python train.py --n_layer=12 --d_model=256 --n_head=8 --n_kv_head=8 --head_dim=32 --d_mlp=1024 --vocab_size=1564 --activation="tanh_gelu" --norm="layernorm" --norm_place="pre" --norm_eps=1e-05 --positions="learned" --qk_norm=false --attn_scale=0.177 --bias="all" --tie_embeddings=true --parallel_block=false --init="uniform" --init_std_qkv=0.0309 --init_std_o=0.0 --init_std_up=0.0309 --init_std_down=0.0 --optimizer="muon_variant" --lr=0.00182 --lr_mult_down=1.5 --lr_head=0.00702 --grad_clip=2.0 --warmup_steps=200 --schedule="wsd" --decay_fraction=1.0 --decay_shape="linear" --final_lr_fraction=0.0 --batch_tokens=65536 --seq_len=1024 --doc_mask=false --train_tokens=364500000 --steps=5562 --dataset="wikipedia_en"
Each number is 128 + 24 x the weight over the matrix's rms, rounded and kept within 0 to 255. Layers, rows and columns count from 0.

# layer 5 attention query, 256x256, rms 0.0523, rows 0-31, columns 64-95
[[132 183 160 119  95 136 114 186 166 133 127 151 143  90 137  82 165 115 159 118 119 119 144 126 142 126 124 103 131 137  77 140]
 [161  95 136 105 128 154 148  87 141 112 127 124 147 159 107 179 147 112 143 156 164 141 141 133 109  60  89 170 157 137 102 142]
 [157 120 142 121 155 183  75 116 140 111 115 108 159 106 127 140 128  68 103 149 130 133 137 137 143 155 137 147 154 150 143 168]
 [144  71 128 160 138 129 142 121  89 147 143 124 152 132 158 171 130  47  84 131 135 109 124 154 117 148 128 167 126 121  89 157]
 [128  86 158 140 113 135 117 135 149 123 140 109  91 130 126 160 163 147 158 146 142 133 174 118 132 109 119 121 104 148 126 147]
 [156 163 144 107 131 134 116 155 139 190 130 102 104 165 106 129 117 130 129 109 139 154  94  87 150 127 181 173 117 145 133  86]
 [ 96 152 124 116 128 113 142 173  89 138 148 105 135 127  76 120  95 107 131 125 111 134 129 109 137 144 139 131 144 168 168  94]
 [137 115  90 140 141 128 147 102 135 105 174 142 149 154 114 144 125  89  95 135  92 132 116 125 129 121 126 131 129 117 132 116]
 [169 118 128  92  98 121 176 172 101 181 117 139 174 128  87 128 104 169 115 119 154  84 175 129 137 125 167 130 146 127 108 136]
 [127  84 155 100 155 130 119 137  92 112 163 149 114  99 131 162 112  94 143  72 133 129 110 133 119 137 107 194 134 130 149 132]
 [153  92 104  94 132 154 123 121 140 132 109 117 111 141 115 158 154 116 113 101 107  92 145 126  66 146 136  75  91 122 113 180]
 [ 96 144 119 106 130 125 150 139 154 103 102 143 136 144 101 151 126  71  79  77 135  87 169  97 155  71 136  71 127 105 167 119]
 [147 133 103 100 141 139 138 104 119  71 154 140 121 126 113 115 102  94  83 121 111 167 159 124 103 166 165 119 121 157 101 106]
 [128 166 114 149 132 147 174  97 109 130  85 126 135 121 136 141  84 123 178 107 141 119 125 132  94  89  97 101 136 153 112 105]
 [ 59 163 169 135 110 106  73 141 164  98 143 146 156 157 132  95 118 111 128  97  85 130 198 129 157 139 141  91 106 163 157  73]
 [154 189 142 113 156  91 112 112 135 133 109 111 131 157 147 112 136 127 146 161 140 106 163 113  99 143 130 139  79 150 125 124]
 [121 147 127 121  88 146 152 128 115 144 161 118 114 120 139 104 123 142 138  99 136 103 119 129 163 147 167 129 105 131 112 116]
 [153 130 168 162 119 150 105 121 106 100 111 127 117  89 159 134 133 103 154 156 118 164 120  97 119 165  95 125 121 171 177 150]
 [145 104 116 117 115 117  99  88 100 132 120 107 117 115  74 120 132 121 133 162 150 160 110 182  97 158 134 146 135 129 178 154]
 [ 88 110 132 119 117 146 156 110 120  75 154 138 125 176 141 112 185 175 110 139  89  71 149  83 137 117 143 132 101 131  98 106]
 [115 151 151 133  97 114 146 154  89 104 155 122 123 167  85 112 117 178 126  90 116 131 117 111 136 144 146 104 151 124 137 110]
 [113 165 122 116 124 102 181 137 118 162 140 134 119 106 154 139 134 122  90 131  95  86 162  81 137 105 111 149 156 110  64  95]
 [124 123 147 124  98 132 121 125 132 138 147 155  92 138 161  89 106 119 122 185 100 158 116 120 171 148 167 133 158 126 128 136]
 [100  97 136 121 155 125 152  74 105 103 159 125 145 124  99 118 166 113 148 105 101 134 107 109 109 113 128 138 142 145 133  97]
 [143 173 131 140 110  82 149 134  81  92 135 141 127 137 112  82 130  95 184 130 101 139 102  90 137 142 145 101  98 176 132 169]
 [115  93 153 128 113 100 131 143 129 115 135 137 136 129 149 141 136 117 160 140 147 147 160 148 143 118 116 110 151 140 129 114]
 [130 175 158 143 126 125 177 118 156 134 117 165  91 137 145 125 130  98 112 148 116 160 137 132 141 102 143 125  57 138 120 194]
 [151 155 129 149 128 145 135 124 121 137 128 126  92 124 134 141 143 113 171 168 101  73 130 127 133 179 126 114  82 153 158 130]
 [128 135 119 141 151 129 153 136 103 117 133 128 140  89  92 133 128 113 130 152 178 164  96 124 121  89 110 169 128  77 135 122]
 [142 115 116 143 143 117 150 119 132 128 120 132 115 108 124 159 104 137 108 128 102 134 118 126 111 146 181 114 128 119 175 153]
 [157 194 150 122 135 120 169 145 138 167 145 140 162 155 109 102  73 137 115 126 143  97 129 116 109 136  94 125 136 146 142  90]
 [148 108 125 141 158 159 128 159 151 112 119 134 109 136  83 116 107  94  78 118  72 121  97 155 143 137 101 110 177 126 115 111]]
# layer 5 attention key, 256x256, rms 0.0513, rows 0-31, columns 64-95
[[ 94 132 115 138  87 121 115  95 154 140 164 149 125 128 132 152 188 133 127  92 119 166 126 137 161 182 152 140 149 143 128 178]
 [114 101 150  95 163 114 127 130 159 129 138 125 131 141 101 118 132 120 136 169 178 145 141 119 133 105 112 135 154  89 141 124]
 [175 105 110 171 160 116  65 123 151 120  96 141 167 162 126 132 103 120  81 154 143 121 100 112 111 157 118 158 148 121 168 163]
 [209 130 142  70 171 157 125 134  87 133 112 100 142 151 166  83  89 129 109 114 129 110 144 104 125 151 145 150 136 149 132 121]
 [ 95 118 135 129 144 126 128 168 152 129 142 150 114 102 143  89 126 117 210 147 119 114 130 107 153 128 137 115 147 150 154 110]
 [126 165 142 101 135 175 111 155 109 148 132 125 117 143  97 191 139  95 140 146 113 108 131 130 144  85 123 149 114 103 115 101]
 [142  95 128 138 120 128 126 125 112 161 189 174 150 105 142 123 122 108 119  93 109 177 177 107 108 151 113  96 105 151  94 165]
 [162 138 113 134 119 156 172 118 114 128 142 170 141 106 116  98 122 160 111 127 102 159 164 131 109 120 122  87 112 125 162 108]
 [ 69 112  96 149 162 111 179 128 102 112 126  97 165 120  85 152 124 122  94  96 107  63 122 151 140 118  94 129 144 126 144 167]
 [152  93 140 102 208 157 148  96 109 155  83 107 108 104 134 123  74 164 119 118 163 126 176 116 128 116 118 154 147  87 142 103]
 [128 146 157 139  84 154  90 131 159 133 129 156 145 133 164 127 146 140 108 151 127 111  97 161 101 134 102 159 102 119 126 156]
 [117 136 182 121 151 152  73 161 161 120  97 149 168  96 102 139 169 157 107  95 134 157  77 134  99 134 122 159 120 147 102 146]
 [114 108 154 127 136 120 115 110 152 134  94 108 107 114 129  94 109 166 111 127 107 111 160 114 115 129 175 127 121 179 131 128]
 [124 121 123 134 138 101 122 149 108 134  87 115 129 112 120 139  92 143 130 139  87  98  85 101  98 108  62 121 128 157 112 129]
 [163  59 137 144 137 109 130 144 161 139 182 144 161 122 153 135 122 107 106 115 147 143 192 132 154 104 165 105  92 147 135 130]
 [135 131  91 131 148 165 177 137 119 133 172 109 102 121 157 152 118 106 124 122 137 133 164 110 132 153 150  76  95 117 127 123]
 [ 99 139 115  69  63 110 134 150 131 105 152 108 142 195  88 147 118 132 125  76 120 144 191 105 117 116 154 131  95 160 101 103]
 [104 146 144 141 118 104  98 165 146  90 149  97  96  95 158 119 156  84 131 150 157 169 146 159  98 159 112 105 130 142 148 112]
 [120  96 137 123 145 158  87  99 107 178 137 153  67 199 131 131 141  97 106 154 143 134  97 151  84 115  98 165 126 115 131  93]
 [135  89 165 113 133 113 109 140  95 114 129  97  97 134 148 135 172  99 134 108 111 135 175  73 154  87 154 166 132 135 125 108]
 [131 126 108 126 115 135 142 133 139 122 116 139 117 134  99 123 125 124 138 128  80 126 132 128 190 177 123  92 136 132 121 149]
 [147 139 126 151 144 118 113 143 124 131 112 120 122 167 114 138 131 104 117 119  61  97 133 117 164 203 118 127 119 148 149 151]
 [160 128  99 115 105  98 147 128 131 170 113  93 148 139 140 115 115 114 126 151 101 104 151 130 115 164 105  79 136 150 127 113]
 [124 165 176 100 143 129 163  84 116  98 148 145 100 140 112 134 153 137 127 134 100  85  95  82 109  71  56 105 127 117 115  80]
 [134 148 103 121 149 157 117 121  93  96 129 120 158  76 125 138 146  96 137 125 142 108 120 120 140 190  67  90  91 146 149 158]
 [135 129 150 124 130  91 206  99 109 120 145 127 129 145 135 124 107 176 127  76 124 166 145  87  97 176 117  97 114 125 110  93]
 [141 103 101 155 118 113 127 116 155  95 137 163 124 157 167 129 138  71 114 130 102 166 115 104 147 118 112 157 113 188  97 139]
 [141 123 112 125 125 122 121 104 130 141  98 127 126  76 142 112 143  54 117 122 167 141 131 175 176 121 108  63 128 137 140 107]
 [105 153 147  94 103 150 126 117 126 144 113  88 128  98  98 119 109 134 149 130 146 105 136 156 128 153 128 134 117 137  69 137]
 [132 116 105 124 126 157 134 149 137 148 109 113 153 139 121  82 126 142 123 158  73 120 117 109 110 125 143  98 137  90 135 146]
 [112 169 119 161 122 120 119 134 111 123 161 117 111 146 112 117  91 117 124 140 110 120  93  89 130 175 151 130  94 166 151 135]
 [123 100 128 107 164 120  86  97 111 137  87 156  74 124  99 141 106 128  85 124  56 109 143 139 129 148 130 167 118 113 159 132]]
# layer 5 attention value, 256x256, rms 0.0499, rows 0-14, columns 64-95
[[125 134 179 103 124 109 144 150 122  94 148 113  96 154  87 114 165 131 123 107 134 127 130 144 152 149 129 164 136 127  88 149]
 [136 140  83 123 111 140 146 131 140 109 119 153 132 135  91 115 137 135 106 126 152 122 153 121 182 156 140 188 128 116 130 125]
 [120 157 101 157 150 132 129 165 112 127  76 117 107 116  94 136 103 113 143 124 120 122 135 109 137 136 109 125 141 121 112 157]
 [119 174 119  60 106 140 110 139 104 132 126 123 150 128 110 110 121 107 137  98  96 118 150 108 121  99  90 100 135 123 164  98]
 [ 85  84 143 156 132 115 134 105  93 150 180 135 132 116 117 142 105 108 138 159 143 147  95 177 135 119 111 115 118 109 130 146]
 [134 121  97 163 147 110 127 127  92 149 108 156 138 155 134 132 159 150 146 117 121 105 151 146 145 108 192 108 115 129 147 152]
 [103 133 119 182 135 160  66 106 121 145 118  83 163 104 111 148 124 114 159 164 143 140 104 160 147 127 142 105  93  92 138 161]
 [151  66 125 152 144 159 123 113 159 119 114 163  97 196 146 138 120  81 133 121 157  74 187 138 167 107 143 161  89  74 134 161]
 [123 114 117 135 128 152 160 142 112 111 146 162 132 140 104 141 137 143 132 127 104 102  97 142 137 119 143 155 152 149 143 138]
 [ 92 158  89 131 139 109 124  81 191 122 144 121 138 142  92 132 137 150 152 161 155 172 144 119 191 145 200 111 139 127 103 142]
 [127 129 137 137 117 117 140 141 119 125 132 139 126 164 137 151 127 172 134 192 145 121 116 140 121 115 159 113 139 124 126  86]
 [131 126 100 111 144 123 115 107 144 111 138 137 131 175 168 122 143 180 115 123  75 116 119 138  98 142 123 188 140 111 167  94]
 [138 126 142 114 105  91 187 138 192 128 175  78 175 150 129  81  93  87 168 124 136 115 154 121 126 138 124 142 168 125  90 123]
 [156  83 118  88 122 138 134 102 137 135 117 152 131 175  74 127 150 113  83 151 131 120 146 140 136 157 113 136 119 138 126  82]
 [122 115  61 177 129 129  50 130 140 133  99 108 125  79 128 102 128  87 116 119 149 100 143 117 158  74  93 136 108 111  92 114]]
# layer 5 attention output (transposed), 256x256, rms 0.0394, rows 0-13, columns 64-95
[[ 72 113 137 135 144 110  90 137 123  88 150 111 141 115 135 116 119 141 141 117 138 157 125 120 151 132 124 121 120 120 124  81]
 [ 97 133 144 177 143 181 136 146 146 128 111 147 125 146 133 153 142 148 138 125 136 100 125 115 151 121 145 117 115 116 124 139]
 [143 100 124 144 142 131  78 124 135 137 119 137  94 109 139 141 126 148 115 131 125 199 167 146 169 107 130 119 110 122 141 147]
 [147 128 122 168 128  99 161 141 153 124  98 131 162 107 132  76  83 132 130 185  81 146 102 138 171 108 153  97 145 144 119  92]
 [135 130 134 111 120 125 146 157 135 161 106 137  78 130 105 142 186 137  82 126  87 122 109 121 121 138 122 133 158 115 135 139]
 [118  95 158  88 115 124  82 152 147 127 107 113 123 124 102 149 155 159  90 103 140 116 103 116 111 125 156 142 110 147 140 137]
 [118  86 103  70 129 167 116 137 100  98  89 141 101 156 162 135 133 119 117 139 169 126 153 106 117 131 127 137  65  94 104  96]
 [123  86 125 125 111 158  73  97 103 166 125 126 105 159 145 161 139 124 119 145 147 161  52 139  94 117 133 172 111  88 133 171]
 [111 132 170 103  86 140 108  74 161  96 118 131 162 146  90 117 174 145 123 187 141 169 107 153 149 164 109  89 158 152 183 178]
 [ 77  84 138 105 130 157 139 122  85 119 127 109  81 181  82 151 129 175 162 119 136 118 168 166 154  84 114 167 146 102  90 133]
 [143 143  94  97 150 112 143 120 123 173 126 131 121  94 157 141 180 126 111 113 148 162 114 127 165 142 149 121  97 138 141 167]
 [133 145 137 154 122 138 125 128 168 125 119 101 128 128 103 175 103 132 109 107 149 106  96 103 129 158 134 130 148 132 140 119]
 [ 96 126 178 129 160 109 167 120 122 128 121 127 113 148 146 109 149 138  97 116 125 108  98 169 126 113  86 160 126  97 136  92]
 [101 182 174 144 138 138 124 124  90 125 134 153 106 143 143 132 156 130 145 150 134 168  80 159 149 141 137 172 113 129 126 100]]